{"n_layer": 15, "d_model": 256, "n_head": 4, "n_kv_head": 4, "head_dim": 64, "d_mlp": 1536, "vocab_size": 4096, "activation": "tanh_gelu", "norm": "layernorm", "norm_place": "pre", "norm_eps": 1e-06, "positions": "learned", "qk_norm": false, "attn_scale": 0.125, "bias": "all", "tie_embeddings": false, "parallel_block": false, "init": "normal", "init_std_qkv": 0.0172, "init_std_o": 0.00314, "init_std_up": 0.0172, "init_std_down": 0.00314, "optimizer": "soap_variant", "lr": 0.00336, "beta1": 0.95, "beta2": 0.98, "weight_decay": 0.04, "lr_head": 0.0282, "grad_clip": 1.0, "warmup_steps": 200, "schedule": "wsd", "decay_fraction": 0.348, "decay_shape": "linear", "final_lr_fraction": 0.02, "batch_tokens": [65536, 131072, 196608], "seq_len": 256, "doc_mask": true, "train_tokens": 622000000, "steps": 5102, "dataset": "wikipedia_en"}
Each number is 128 + 32 x the weight over its row's rms, rounded and kept within 0 to 255. Layers, rows and columns count from 0. Numbers have three digits each. The size before them is the row's rms in percent of the matrix's.

# layer 9 MLP up, 1536x256, rms 0.195, rows 1361-1469, columns 128-255
095:145049138129174090073083122106089166150099097129096164112175100131085179143133167122157122106159105042093122140131109073131061108107129098169134117138145118085156147150119130150142117085130172093170100099124107175109104086073102118173110130112108173172148167073116215141120128150126170116106189128115146111190156103142161183138133150091077114115143127154083132165117153073103125171117
097:120147079206165100134112184101171115097176103066054126137084070129150151108166117117085154121139071069115129070126108110184138139144085158157158106080116159079111107095122118122115151115201130154145128147149159142124136081154125124193121121141107141096110138126150164083134112102118080114118148143157120104137123119090113148131079160082166103129081103104133158076146109123211164143056
098:091122108163162085087123183089162110109160110093131092078120130115112048167109149148146140069138106116145156109143052118060161178079129108140176148116090128146112115132156109122128134101207115118170086122135149106137100108142073146112111122130136092157152125122069133133097113085151193135122162099087076074204119151119222161138102094164114108158150140128150158110112118135156116096115
086:098179163081098190138158121160137086142167146140182070096078143122101129130090123128128107102131111154158144134159163109141137169107161126151185153161113144135124103142136091129196097121118130107171155122136099145065114127076149121121170134117221059153146122123169159126081091148098179132196100115138125105166202100120147123062096125073074133192130168105179159098191139131178119108119
100:123084146147083193134165117154146129107144158160149192107068124130148145132095116135147044124148151112121176140120149157159117128154141095083123126101150151132156109169152121168096127106128085123152084090107103161125107103164106099122176120094128182104134114158158148178123118180093090147077092076145104176174071110126087109147121171080158099133177095069119103091110188139174150129219
097:166173128151162146115095100115153072144136127142147122105112159114136064167128077128150170118087131162103087092104096177114138075136147139115069146111115110097149056116148146178103123179178151152137217094169108164110137117168055170123130124148137138179109109108140138169123137145166078084174078127122117088106094188134132138147091135132142139081117136145117146111065109150063109112097
100:144121150078090120104153149136143126146152115115134139131165127152160112174117185157118133164081108148211143162141158121117075182148107184128068133179198182170129115135149157136161093131171110119084150091141121177151154095144133115084147085152154133090111144107085137071203151159156100136143119120150186079122124085095139169071181136104168171159100152131124121094121172101159078137136
097:127112175117120212115198154127120221045134123124114172145160117159116144128097165190141109110097073171102067096148123077142156152096137157122131162066150117165048133137088181139132140128150161132096139064127142057133143073108111175150149121025139115094124137113068094150121148114129112159132134162141160141179099138185128121160139157127132166165141108142101120108126142154133151160112
104:137139144156154147143141134162073144096095100085116089114150074053156176139159167116173106146161121201062128146124144166118152096081085126182055071151098131116165144106086146156105149179172101183178144127142133199114103138148122156096118141132075119080118112095136140151133133148143114086093132124162117084130164154103128158097123160118118120146044136177105120108148100148118114042128
098:133136161123145144121156217114167034172153107160126107090097121129183099160154109154113108151140107071130141108194141121141087210116176099138124143156164075101138136146128115087193161141119131138147154101154171233095067120172093100124130102140161108140115119103088120125159142128137154140126108110171196114109139119110134101140166166131165115171101130173124155124146186085121113137176
094:169117093106177152072123129098112104172172206170184137136125089195119115134121135158205183115087108188129136141069137136132113142145100164121156139153093133103205088154100143177124159098113121123077132095166166101093096166160107117122132136110140107174156097113152089060161114145165164126155128122190117110146129110114164161066182119090134112122104144183105129111152095156172072173155
108:108195116160139180085145114178167096100136113105134112157174126147171167128177151179158130140179037119144161082150126152111126100121156087148158152108090160064152181088131111143166132126132141146111167046097154080128106109147109059190109122147128065098163155147152168121124128182152186099112115097114134108105116123179115075116160076123135174140030127190131096125063147138137125111153
096:145144172114090140144077143117144105135159141200113124072183107107220115168122114134128088071090104112097132067146152109131153152114145133144167147095098126128117100156149126145167122110174127181162112168107130127139151097137077143090152174108130084148139115128114156097149107126139127124112147168147162096106108051123109112064096165138083095092116102099111148107091167198149138162147
101:155070022147112108145090102071095146098109167124110132116103123088135094143171120155139087159107127129135089133128124136113112064110141159085108113150116151153054106105165135139166099145117073128178106160115127117157066146159130081113131140114110137083112058130087153135132142114172143201156117079134091070085107105193138127172099149100105123137199148119107184137136092115145129121104
099:151137161103121135099175103106152173118133102089166152122161183166157113106108136171176115147087120089104151130094151076161103130121073080187166132169147143165067149133134075141069086121055139131127112103178103163186121178115128115079153139099137134124091143099125135162067133132187104142111148117172174165116094098137129128147122128135133081153141116096082124094127121103092111118102
099:104156116160119224154116077129126145119149152086066186131179080151119123139143191123123143082105155113109117118134107152100146132148153142099181068089108105073154077097128120165121132082143181134142119139137149158102166089127105149094168143079124115116088125139120121168094156155157115110101104033119136056151161111196114154146100131139151139095114154116116107087137146132081079133161
104:057191167153146188127105070112128188146120148101092134098106076144136113111093166147173088217093167111057115122103104154127076137204097128172159105091137100124122119119146080136131102173102109105150113138202166069200122133138107136135117075119172066085125154105137138113095126128162133136130140152184106126123099126147102139117095224087110105118116134140116098073136149162161123115130
104:163092112195123104139132125173147111174150172130105134106161170123164163155106126095127202134106117128121110129174138209122119090075078110154126201118071105112141125149103155113134041128172159132100144142111152083173162128108178100112131147118124129133104104166073155063133078163076102156154094090087118122114165082118107197118119154109134004142186114179099154124129140136161112143141
096:170084127105091074071109056109121144184122158164135115119149072141213151125124153128171143125127124151155084140136091144151121074154094125134142164114113097124126124150178087142169104125157186155155126109147152132163099124127099159089082091110159107148186160123132174175096074176128073172147127151143093084178134169127099129090171153152088128081181131163109158102135142174153106138048
101:079144122148110124121155101148117125099098210147131130095166153213110148182181147135092108149136153112179056116107114133109124101168110159094107188113088117148121095111049149134160152121123100082106061144135116121121077171086065087070147150141122178080121143158122128112139156155142130160152109127148069089155065156092047091099178107077146159147114111120158128124172112157140192126101
102:126091060108075129137139117114184147152136090104149115111110114135096151146112140106060156151160114131106143125136166174114166204114094108166144104073128181138072122097056106148079123105214165126112083080156168085171128160203132173080176126145049074165178144178179154136120179172087112172129143101102095123155181089096144120099071096094137126171133107102156082134100105163151161168166
100:132161097112080098192122104145170187153099193181190103145102090127068152115143168103154170157136106141095159140137105181147136124192142064147128123164118135156166116105127104077141104155141153063103130105154162102123123094118110079142166094084082152130080086156124134102076106089061063173149082104125119087124097096120162100076116156107128179184109168156151143120098160170106118131118
094:126091129138119100114109117096145110123082162108149180158152120090150128116121135096144154106095126114081191167131135090113160139075126157180121078177150129139148155125111145094128124100097138144159091058161137148144120121172151077113180156029125097139068160085118170126091109098063144126104156144141108080133218122110185139122154142162168107128161135161096137163164136180149143138137
097:134169106147132094149162119124176117124172072073157154116179064142132170155184162161144131139126132162125128160099141162119154125141111165169161134128136060157139176085113098148136174093098082140077090150131086158144134174072180147098059112152102156113102094230099135185153103140129168117115148166088107086082123112120115114113182088076112119112147131167188098075109097125048092169054
099:172157183164130174101130112171123122148140131110107142099123099158131163132127153170156130100179124149128157104193093143138182173140066128065105118181111164141082120156175090150126084123183148130121122123140070037121154120109167110156130128112184102110122051149109097111110124144150198157137178095184170109156139058150091179116147098112145142118112097122068216113192137167138130042174
097:168154141128121063163073117153158120094195104133160133096134083135138114095104104166097143099216166093129114149096122124160132125084089105062140142169123139137132127130111117116154077160141111175165161165116145159064126111189154099126109106113114050143154164166087155194081111117116167129196100150160127116143100188093106110117122119136150094077187073073102113097104118119167106101139
106:116139129152179169069114147135131157153084105108131109124132087110126101075121134153085154111096098130079108122154118152159096132116091116122114160124124187122112089119089090146150097191130135136072129161168173108098159083119172110092140143084185205115147116182126127143131165097117125123156144127130110120115098129101182125138160066078104150177161094138148059133143162107134160102201
099:117176143102111129110056114108128116174149136196119147017138168135104140120135136098120122127172100117088072107113058126140146176130130071151089157107039121160119129122121088212179101167110117062167081172076163135118166135116142090123126123088079131140118122133152073146157138125092118059127099103118168152133165185114100117129115148170169110137106117190129132161124198164133164145149
086:125133125137128097180077125084187105164171166142159122115136090167101110106085150169104096059105121170041134144099154130142123119121149108080144106120091164147124170138130140099163156110172122160164157124168122077125066089053071162132114137095127102185084109115188071108092104129097149139166164133095094123080138114131170117106103102128114125120142154131135167123145152172083074138112
094:109063115144074064174106145126164091165104073126180038106148152144146146093099094148106136140141171112122134173088178088170149099125085112168115111086097089136144087132080068078156156123098167188115139154108139074047118188133130187180127110180104167159133148119152144154119121091128103127056137101095131136166122088114095172064093171154169072150142099140100167111113103142085187129111
108:197150163118129107133142140152120100098134071108093108098118162208157167115098162186098136123152092092159122153220097102110129153077133144148143148137140191135152136114192146126127144078102142149122134188104113138178154113069091143084069112125120151138133135117154197171089071167108155152133150081119124079146106151157164148188154068190114127082101171143097074094164118154154065105056
091:129149127191099085141112092073099158177134123147086121139071068110187122148178129173100143097122087108149171152147126145076095106117156148187120157182081146130077114076074071132170150111090109123031079094146174192085171151107098095179127126166157208159149162175178048129133087127109124122152141133111085129137169157125170153101146151098087150106094105148155116098202121140152117095148
102:147091164141196052113119165135137112085148146104143108152126163121147189069091164098118115080161109136059149108079122166128127114110112130093069137151138135131142171143101099121139181172105140080182101150140117111100121215139208153045114135145182139163105106160090127171119074103153144104093143149096181141145110138021176131104124102123107137095121105131132135091061158145127114145129
108:133099151081157188137147113139134128124145069068156147138121113122176131176115162139112060128118101143097196161165121101081114103111096103137134106162120169148174153187154122134177152132107113146088185073194134161098121143098123113133161118093109070150131156119098098157118148161164133133144179187118085090125093151112100090109160112144133132113080123058109116158149126180150191131132
133:161153160109093108109100128122074133140171136049135124124094127100136116127141149143079122107098161101086103123116123167126122140176178179208143117155133112157125134136141134129131086104152109164138124135117106111137153116042137113072113110152121148106116194130162167141164106106143102106096146161145137176131075168133097139094164190079123114105153157096127121149137131132019153140067
102:087113116110164122145158110146179106043134118110189120129162159082133111086103137106136142117128099117077109083111121171081047101170091106081104115118119154145066153153121128124139164112141176135102096157077065061106165169121099139076155124122114130110109106106112100087120144098097182165081095032096118112085102123177144134147123132138084127176162155110154136118122153105118190036134
085:072141192137095145145140131126118060076049115098087177087137073116140048122117158147138170045043128126123172092138101121108192099129086120155040150124128141170107141125178185111117118130127133138150191122137143069109175115152109116088150111160149136113113116100079114145147176103161128105104153154134155095181149145168128142118131089121100167169086120155161134150112107139176097063091
099:155071135156172137139118132133171134163112094177125099139171118100111139142155183150105131131095108131144142158121131129051166073067135083097159182195153106096106192156104136039200134171173093165052098127141118137177150119139087098192073083104123102195122129136147125093106141137127115179102132117112108182111159121106088068113122117132151108103117095195148161097120164121177155108180
093:137131103117065123085096126098128164144142086069150102124088123138080116164102145128196079098133124177148178155046159133118090158150138182124138127128157109119177133066119130078136160119116109154122112153117125128085138210057155100123060086166147142134123090099147146137126120147196175159125171106156155126151129142165189081137081145123089136115133146168189116182088130124134161175092
095:104163114161163170138059137130166079153140132108075140179149099141175112131106099117110116106104123101135183122169091132122124143165064146133140149123167118127131195084123099104120185133111124167117172102193185170101134170093112169092105132094119082198111143108087116158121087148146134102137102154119145130101125069072073113136064151170133150115136117151084138120127161180136137092140
090:121113161142116074175238123054157163120127118121154144120118100147143092151114145146140098119086080104198101104154108088128122112088021136205141085125071125214119098143111099122128128074071139131160123111174085106141091116151107149151132182154119153149119157081126140127170129117132107147132127159081120121110137074171080123103153071126114155115168156130172044129127128158105143200155
096:202135114148099086205074168116171221151101149129153142157134103094144130178104153154095119163139149164104140050120124113101087125132128127202190132114143152145178147184077118175107106093129071151102162136193131134123097160072103128137176106150147151113144182038134141171120151185143058163129119151135147094109128144087097140068122149122090133176128127069127126140087168142135110128141
103:113122089068184115142205153134126131151144159183113106160166134154189118174164122167120087178133118100081084111081081132116134173162072177137040092129077072101162126087159145134137104140142057114107089085153124086088117151172119132139151124123208110104159178151122119180183112128118112168102105092147142148108142070117119153133128136127162091142164094160069115149119150145094159070151
101:102140068150089153118123147159138129163097087171120112166120127162087110177094178129123131145114125184113089159042090092174157075139174158168119112172119114120081116115131152130131133100113105149157124164130111176143108089126105109151106119135129117113107106141130160071118098101157175089120101082110111081156152140100117144106150082146162133143179131133143056136133107138105134156085
093:129176160118136206176154167091109102142199083124119147106120129161112137088108130132146094145102103139106151187104149146146124092092125083088126116158077161145147150088117136148101110107184069111099142147107078098114132072161121133091108109159113083127054124129179093127142142063132115118174162121110132084121096123152131188148176086113110135129175147124135156116181115143040120107168
089:126136126175171101155128146106106143097116156183165097095112105200174125084143151129175095117137164103098143094135132151093108184110212121175086123155150098124105100078109135103130120143123196128086143122176147102179089156128102148121148083110120147148132141120128167084098141086099084180149122147114148084179119122112067101079086068185123089160144140137118130062150107100126125144177
097:113111155103164130095156097101078107204119141087120056142136113118129146090108187098146128167101148098154141089118109094043113128147101124133117158136113140139081128173105062098141167157136121131130091144196204155106158141121119153145119147108169119121147166046059170143106171149083097130158132130127150175106151092051112211152178124093171141121104147096101093105112127192119106133093
106:190148157152159133141118120097129104124151134165145159114098116059183138130109107098118146103142123105125116153163184184119108076138071080108095102116202157178106132203151123111127061140155141155133103130134069095096081131134136143138151139101180129101126109085093174103192094132162106197175091128087144109113136151141116100120085153137074145141046132111106117106137107138103175128162
092:090131144170154143185121102132136163124226118156100145144133156144133166130145118124106127113074123126186156178100112169132152113165138160135118095115125140094166110122142138158160110163141118107143077138121099049068074127142127168053197138110104180121095080122132092179096144130087114136140128167134135172118175161146134171143145179109103097111120116080095139141126089128155139129129
098:085194155165156152090089102165129092097164144073167173152071134124130121139095120138121116029134130145088074139071155154128149108093113106190135112093161165120124086115165134174101150126119162121093122158099136165121140114126180155043117160133052151040133167133119103134092076099135068068121130140167140070112091136121123144088155147080102172157105106163128067134114110183195098162111
087:090143147190108150133130160138110102188096128151138162110144174129166124114158142179112129156123085150144138145187104096133101067086153129118095160149120138151141146134095152187082172098122108096153142071186090121163116154123120165124107103114176143145160119102119138158137154131144160182171100129146149128158161098117117136108122203094146143123124123111078082082156125132125102101189
096:135141088095132108072168183124136140134089117142121128169219095165110148107188119167116108135103085052149123110108135152176141151040075152133139163107138144037115134168172179114131105073081119111080103111115082139135156127083116126105134118115082153105065146086147147117123154179140049155129103142121093117148110126154132137096171138170170120046145129128155151143108183160152158133159
095:075159176134173074112104172147185133137150099086114109127115162185149133086123179100099132108150120157160164180101077140115124089164140105159140099134125173151109062124119156143102168130111175145127191112102134137135094144147078126120143125069150143154120157106161147131099156168098166105178186052119087140191101146157083091144123103114124115099128115201198128178127114138193093120147
094:134158113135148171114068106039164120082175103111135101151164115115124106186139164191141069124164108090156139139089151125115126139137121115133129103090063092129134176125127174143207137114183133102118112123112099174116176143100125186123128084140087123142166075138127140107141113104128173091114120042126079110144085127122165134090126134127112139150172158141142106168115116172128197150147
108:049184177160132179130178117112106103121091112134062072144098119130138108139071115101123178079101089094142189133114118117118165150188137124199171160120143144155064180118132116163114107136149084103058122158114134102095115133070125126112145125109157144087116119207110100144151163104120086109192128144147116161115170154139157124139161160061075141178100144115137099086111136142143153107179
097:107164110121130108140096068075131090145118183121160142137187141148141169137155115159153121108070076124155146100121115186232130106141070144118161133142130146122074088147137132065137104143099062089161130122136065177089134157124132081115128110162204093160140088097105112137125165100143099076118172163092135155174163177156113157117174169110100123139148083128092153151169148077130130102112
104:073081146157160127174144147060129147071162104103118110056118133150144071132134100131115138099134132100138123099078139079061125112139155121086097086113069129159102151121102135141165177090149155144181114129123157148170125086112179153130157147085196137080110091129145073073134132150078111112102154096114186083159086137112102191139115096082140117136152205098140051169113168095100126134200
092:133142180146096118094078108136076129148093202156131089089173103180134118176124129141124137127163141162164119124134107126121115116114151132126098157119113131118060134169157178124058184092151147149171139146118127113165138116132139145151117140134152130154109154133144117127137150167128143182144180129129107120119110134123135140101105145081104109155050110152140126103140075136117091113176
102:122160200154124112140142119119130119167075161106095179080120102136125169110143119110154160036068104123165157121142074063197139137150149110177086090120228145135111166126205151113141083168119078152066164132192094131130143076100095192152146110134117156081127123100175138148139070132110137147114146112095139134071071106146102142114105169105115102145148121140122163141110171145124145117097
097:124163101130176140125136175158149176104104096180157145153211133081165104111075170151151153117132139085098135153128109135137122099113130151104120117149101153173125125116136116142152109115109107167143085102156143132144182178138173079106131104165148081121165112141142126182129157180120148141075106131149137136129181171105122181140124121195057171106159168136149074074147110134109135108135
109:188116083084132143124130115113132202147170162123153122125150109165182169123164124115163080157111128129146080120156199098136113116157198083118140086146097092112150121095151152079141114120190128124116131129200151198092137103159124038094108141090142135157140152114074143101135197118176130072097130162117059143129141096101129115130163145105179132086115078099123106136138086178097103133181
101:132115123100133152154080117187113123140167182144180104084108126175159129151131111146118111091114147125105130170157108114133150100110103113115128036116116112110175163166106118128120113119168098164129155170189066137144119093150130159160121101085108165180171171129168167104123149130123148120191088118120102059175075173117142139093077190140125148128114091096182098139154135091161123192146
085:118155164131066154160180141107145097158085123059157160166150127068148101116152107127159143124142108153065161153100080157117133138117098151132112142147119168114084179135079116137108089157123147119084084108155162113095164130097168132102087118093103190076126184105122062133128159188136101106114075143132163172173156132117121114088141090115099066113157180155113126148122091123039133150091
092:096118150158149139122099152133097111106160110130137156145194092158101086167131082157114170143176104196177205122124087166137146131103142152136107114178109134114090153093121078127105105134129145123132164138109162120110147106100158097113173111118074094087107102171074113167159125125164176110089132132097170069084154140063146080089090133138143130145102164141105130114132195084156144106125
103:101086066144156109089104112111164134089068144133123085105163170109038089148088057124080150134123131139116118085174140164135128134167089101094149073074145123172162121124084116085144143101155095195124098178100094141143131134065164173138158109143147103109117179193127145097176090119124118081120125154127110061112158138160152138131168130120116098132142092144162135063133140105125092096053
104:030109158130125197209186130046164126136154153125103165097179134068165109147137056093179131136189138105121170107150108146127113099164148074148124105143118140170110117171156060112073131093118150157102181154156143201116161086106139137121138138128152128119189089096088127167106138137120112123146157142100138144157171160102119169130115141119178113131106152143165186153097140167070157093151
101:131077103124166097146148164190137114120133115142197092116159151147154109108148146072095103172082095126078126124094128134117071086172113138121070094139191179151136139135147148209117173176126099087106118148145116177155140070143137142096082116139112094120166071138118149176170131105125144089127139123106125146108168115150149125116104088150155136114121121122113191078152135131164114096146
108:128094134181136138172116128129114109055125167177123127145089190193155104132099131095112152161126120145132116143193153179084064100121137098058163161152111094169128029135137213115176100113113096149101163156140111065101136145173128151110108122078114169127086132164111094132134109168155121136158131084118153091118081109145092129129116142169127135135170061226117113118123144128193154094160
105:146120129091120123112151143096120157141073117131112074126155157104201098134092160103146056117143146142134094121135193113084106118123135146051091164145065122156077133148118060145194120122175127089101083108097183092111136138153186101181147112102187151128131162181121094111098153120113134213118093079059125130145155086199117159100136152148113083123170131116106160141105121123158117125079
103:077105067132103108073137112135176125108121146148138088152107171118190114080097134122202100128185106059104160109093109119109064184160116059131107156173180119138069152176088113144088208143093124142117157193147112132164168157157183189127089104162124132135136125151189118182137115116083146088151143080093164131157136132131074156136064129121105075113157148140068172089095133186157105125113
101:106116088100143136090137128120070168122141094099148065158115157138089169168148104178072127070088116126092137112129209125160151089154147123109109118148120096119104135062096126087117125071157121163131096095193150205141103080139159117141170111079170155104178119146082123156107151086087118188152113128131156117151165149079086113090159134165174162152159126145144133101162143087124120086141
106:056163124198141119172102205139130146112118163172041152100155072079131108139112170103114081158144091120141090200095113129082122101116153079116130105113100106119076105149120130075121130088112128157109122163115110119070162138124147096183078110137109152143097155130111124124100073131104121142107156151131122121087112167154133099129132170111134131140139159098144142104068146143142216094111
097:122134138125102099115087113108131130184141125111109148145159110144141117173167101073149162165153141161163092090094163156106097127096112095138160123098086107092173089117152117108151125155125110147154145116103138142171141133054086146153118095094125140164103142132108094109233070136125145147127104100076067149116120128093107181094138160117094127224130088129085128093072122120093094155076
105:123096157121091152153160073085108186145138108088137099166157076176137093107132198114099122069089157131152152164083128169126118124105120131159129126148129149136127138087118146146102080178107096157152106140118156114153189145129127116105136093145114187208114121164133083140137082113161170113126131150032118157148070135118148176156099155025085123155131077142135106131130141086130153151096
095:131125112162149070070109141137188079120117174160101116160126134101118110166116138175137110196110092156111164111080162065113090102140099099118120170092099178155121126124120125156117121053177130132107143135172141155168182128114174172097148120084157127114136166156099137136149110149122173139024148143177167131162134093115120091113148169103099139081162132139137105075071132099188130096107
105:117167084151159136118102104141155108100130130084106061104117105141124125120137132120078057132127138090125158148111129185142144120112087111093124147092151093116131118079110122083133176159136188129153114182096149136118103110135124162167214093147099137139144167039054126120155114159066154112127162173149070130154161131126089119092129154105129149110160083066158150134172125160139106114094
105:094043147130167183160128125114110130140107111121178146189119126152090113168134101123164104120079120079124123165108093119087120086121124114158176224127114161162121178164141116168146132151160148089185154159118122113047134120090097129078136117065172141092107101154118131138142076117120135141064099112131185128125154145102179149150157097164118161141141130202100140165142122146115097130070
099:194130130107126097142213151117152191141120118077106144114139123123186097159161125155099117107137057124095169174096077184152115191166132153117083182133158043148109143072114151123176127127097106098142150114088095081082106098131122111112116074163154115192101174114116174135136138158173142142087107142117093073050127147174145093098090166087105091140147118147101099135097127181095104130176
103:098136145111093091099095158128143120109097156165151088107134143105151148156055163079118102102109153083096084119152171070180117116147110094130109087143092144172143159106096124126107107051197139072110133139196079137083110150177160064132146120171094152136138130131170124161116123085162159159094124120079136229144117147150176113106106112111160126151103140178044122185159123074089134049107
108:085079144137156174147094094129144163197146147098043127148179159143181114154112151151113160181139106167134084118172125130085158110118113111129073150103121130134103133145120096115126120098085071088143134132087120127148120181077157133147106109102085116153103162148072125143141132162166120147124067136128077090154055107164094145156149148162118170117117147116139217184137144164101124075120
094:136171135135139116109141147113150182117144140166120170134148152135130139087105116104086149070136104142094106159103126163070135132093130119128080069155164164091091097074164127043164115153111164112124159178077083141090150188141140170118094083117067125111122140170093166095150105099096137122080156163178113149098174090153122098140143141143103211118213115123068179084100123104149121148121
095:108187164117132137166148113128111082144130124094098170117094139152073127110110112111159132086131082139152082115100120149132156151063122144127131168172158152092131095097112121170064095130111143137127090057122149106106166153096108171139114059162116095174109144141180127109140095064167115109121108113180147140129116102144182169197155139130121119185118157104154116142130064150145111117163
110:155131132158113130092149146107102134172115085113145100172154135131148176113138107136144107086053135101120106091131110182180107191143095136126134092167155121149119107132144150131155076137081146142089113060081099067137086110126134112189139164131102126108071088126050181144103152211109157162063175181159147118141180151157113134121113175101106117128071115115130147116169138163099132103130
098:181109081150114141115169144181126098131149125142136070113156114143151165144181129137125179107154113140140138156101147117031150136101143111119133121102114099062174154134121154124135133122171082148131094156148137088135158112185132114109140142097163128062176101109107162165058138161160197103077132087050141118075176171053143101116121098118043108110181106174112069179153101148146113116137
101:105151117159100108104068121131087105150139107116133134182124083145109141131150124168195113172141114164136173168037138129121146092128076100117116126097122184099142086198175176100095100106158139142124108090122140086114121079169144103079104083135152128121120130066158106130112045118142153161038103158122179129111095139158079105127148112103191168080114070097134150123150104077099171159142
095:107112066128135158112157145174123144173086093130064111149166100162156123095127086132143126154148086136057136122167081128124213101050102093171099135102116116147157160148116114136136088121164108143115166182149096168140146153081175148079133113196112116133155125156089182166077094172191090129177153160203160085144148085122067169144145103169127144126114119116124179142157130112172081105087
105:110128117111149125101108132152175179125135161150112149097128075133099126153109124129108177117143135105130114107167075060127144181146147093142143133158142105159112123177126139176119171105143114133115105128070130108103120123095114087132123121150178089178120130094140097155150127173108101083140161155082108067113147168094122142116147107129121127099130070138153077103147129091190090128127
087:045171097160140139191086097165174197122173130116156146161140187154169092100121155161098096163153164140135183094136148168195171058098150110126141095098172132182155110176135156151102119149065120112093067076119090081139183159106117117163095100119140094147141118116192134175084126129138122044098099114124164199116093159105144140123144118147114151121125138101092170130167156155152149143103
089:064137141115154149127077129137153131149085161148130144129055129149077123121105167133142107153130175105131164143086103091149159106112102138126171172087169108201114147126131153095126082094166184112130086094157156070094085151130110065139119152139139182107150107112121183133103141110157092046072071098134138144147157171134104177123110154098039192184120157099100121100123115145164158128065
103:132118101111170101171125131109134113203141114068146132155159119167133122082111103134153138106102131052148150105097117131141113144172176136122153195169160138091103081096087105173139128143137167148148116187157127137128103092123177096140135118214112151228142140149111194156072103166114098153156105091105127110152172052103087091113111143126126143119126159113112172115103127124136150106095
099:099119107189121147178164136101128075097092135136090130149141109184191106125128102097096124155144174144088188197101109115129093102118167177180148081116166114123127154077088085144087143074130140147123147098115160193179094170069154134085099118167085100103099187199131160139172108102082154124111129104106159136127137165110059141151083147084128099148110161184138173138045102140146131090184
095:122087080196129105134146168175184185127091138151138080151126106153138133148136165132129197108149091104136143096139142190113052143111054148121131109164130104098103132158162113144072103145117123166107120143167121149182087126054149138125136157164140143151092114155167171126149139143120098150109084200158178067122109164136146128090096049112123108139071201088102148122103152181079107166145
094:130165092077133148116207123110137149103116138101108103104182102161151106183172090151131110144103140169169169117170086133106109068112089147135119122094143177125116142079103178186085079092133091086097132086170112100143126139191102146117114092081092100114152129127138165086091143082108095154171108159146094160085064047122152073101102120165099154130140088125090145149148129155153159123107
098:140133071152159159097182144212131113139116130081170136089122152175161083125124198176163053107126084097079082140121140097153152111174094091176162140168093122138120108092134124115135134115184110130125110192115112090127134104116138142112124155105142107148121164113120095123099097148170063129068057163142117125132096093132172126123117185093168145102118128059139126132201125145156112148152
100:152064114095173114094176116147079116099133107129172156118199206140157124094188179112140130123133057129102144166058202146127146139115193145124175121072085147160064110071129144156116140115115130144105164180092131101139199104077151084158117135162132117113146081143113092133222201109124153150050130142150137128073144089136132152163176194095139138040132124147114138129129109137160159156114
093:102210115116147106176091126084182125098083184083132090121145113129158125011109078150122112102188120154159113161091147119122130110107143122155072116176137116113107070169073079167069165093126139122146110155087156155136079094134152071132145097103139153103178104123148075180114078107131157103105155100083136138164174092100115146141116139092132136151206194150150165168112080122210194162124
104:155119115139114101113123134154153151188120174134170061125132129105164136115121152126171129158143125074080126168099182144112131173090155079096097161192131163149130158122092097149078127129152159099142108129125134098092109149126116078088152074190162044127098171095146032109146166160166105118159084153111115152146078141073144157193186090108074123132143094163082176124118097163164135110159
109:075098090172157134132160115111096121111131116140068118139149125131170097165055098112119137125071137140105147128121099130088074153100173096182020205152138126165121069136103164119060142134155175145069120113123122111147144166113111145136156104117136119107081092177108176139103087148136148163128145099120142067151113084158142185113135131100138126165085064120179138105106153132157095166076
096:154145155118112198115125122110140172131101136112129098147105125175133109121089181146149128105138149115139147129101109186114115123114125133119133094148073167111103180123107138141140080117192129149101063165105106156137133135040136114119120107139172103135074159102077119156117112150112186083155109151147120077167193064094130115138118152102095085124117119145091130142155124141168147128169
101:093160103107079120173178110115116113094106190039076115116132112097101097140127166090130108075067089159149128076180119120157128140155086112115147112159097083110124111153125129166202093098090122113060142111121163110123168113151077107150093136095129105080118104110160099134122159092110142145149188115108134073127112107148154148147132203182100073119159153113134116142121235151126086076131
107:150113136091137113074130218126135119139117158188101177151121100215147134140114073120112127165079142149169143079142103122125131088095100127100155120123118122158114144102139160119094139108147105101115104126131131108187107131171109141097147123067173141136111121110166104121098134051119113147134107129163087080115096142097112101148123122085122123191081115166116060109067154115103102131168
096:114130114105143087180145137129131159087140101064144155093097122128151123133134123087179147105125130192112137102185151117063058106161160130155142106117169105159130136130117196182174113084131149073094091143127183080140133123079097143141124124148115143169113150134074123092183103161118124187066127145145104095112079100098169066091125136056103129149152119117107121081160055127130157086129
101:127146144159136105072189125126096097181165161171130137164109103151115135124105084143171116141148083126101158087115102127174182184172084174187121125129089104096129087130157159138131120136075170102144158132147112151167168143091081128131149113120133134146109134208141098064081141088118081148146117181104077128186154104125164147174103192106061106129162100136082149055068145118116155133122
105:140160175134160051121114157147095077105191185106150109156130141126168109148111155163116110120109136087139112174132129142087141185116095102131172162170117158119119163149108091134106131166146078104119177149128178137093079140143150145159174158152132121153103131169078101137158130052139153145134138145190140050165138156059129149127111153124149114150070146147133123128122142182139134145101
105:140092110163124138109092165212145100189117169148108085139165109199129158120196104103109135157120108138108094151153206092143151033138164179156139102126131143132116125099143124154181195162162092198125185138093117162124167121172123130141152138089114177141082117163083146149138084128109115117110116111102157120045087099099160144136120161072087091111118171075135128137120103163068124109127
098:055155116098133190136128176116124113160109091122158102158176133152090094088161176168157100097107141087150113139153125108129069138096099062139141164148104146099122164188104186121131121139128117140096143180130119125087147146084194147161154159172138115097128130119157155103194164108202057154148095146071144137087145116093197168088121126118140126178094136066155124091186165147174168115133
101:086128093144138197122097067109100174087177098155099147100101148127129126103090092101097107114101159135111126132162146142087107188161171103139205125138168116114118093161148124092151145118073077122125161132067134082151128120106120143087156134083130151121117114120082083149117099131175144130139139154144217130144106192129096099115116168101116135170084124115129150078106138103123140071086
095:153132112136154163163124113199105129146157154129107121161133112166150059099169185163099112149104082149139190128071134151078106100172147126108130115149126108120098153150115124153167121151095114121185130185119169097121132117128142109104133121144124085099156099156128155168133104137101114125143103098132164122097125089123194096144083185086160156131155215124130071102106152165159143130111
098:120138155108091095155147116159114104166134098218151161165123120129152170143106150193168156165135099072101135155122160075066127196151129078108156173104111175136153088172135135155104183119114170137088183120096094120191177082162160142156095150179132097074108119185127137106175113154199112186116160077121115099121083117136124109116125120143133134069175084148130083124087157104128120098137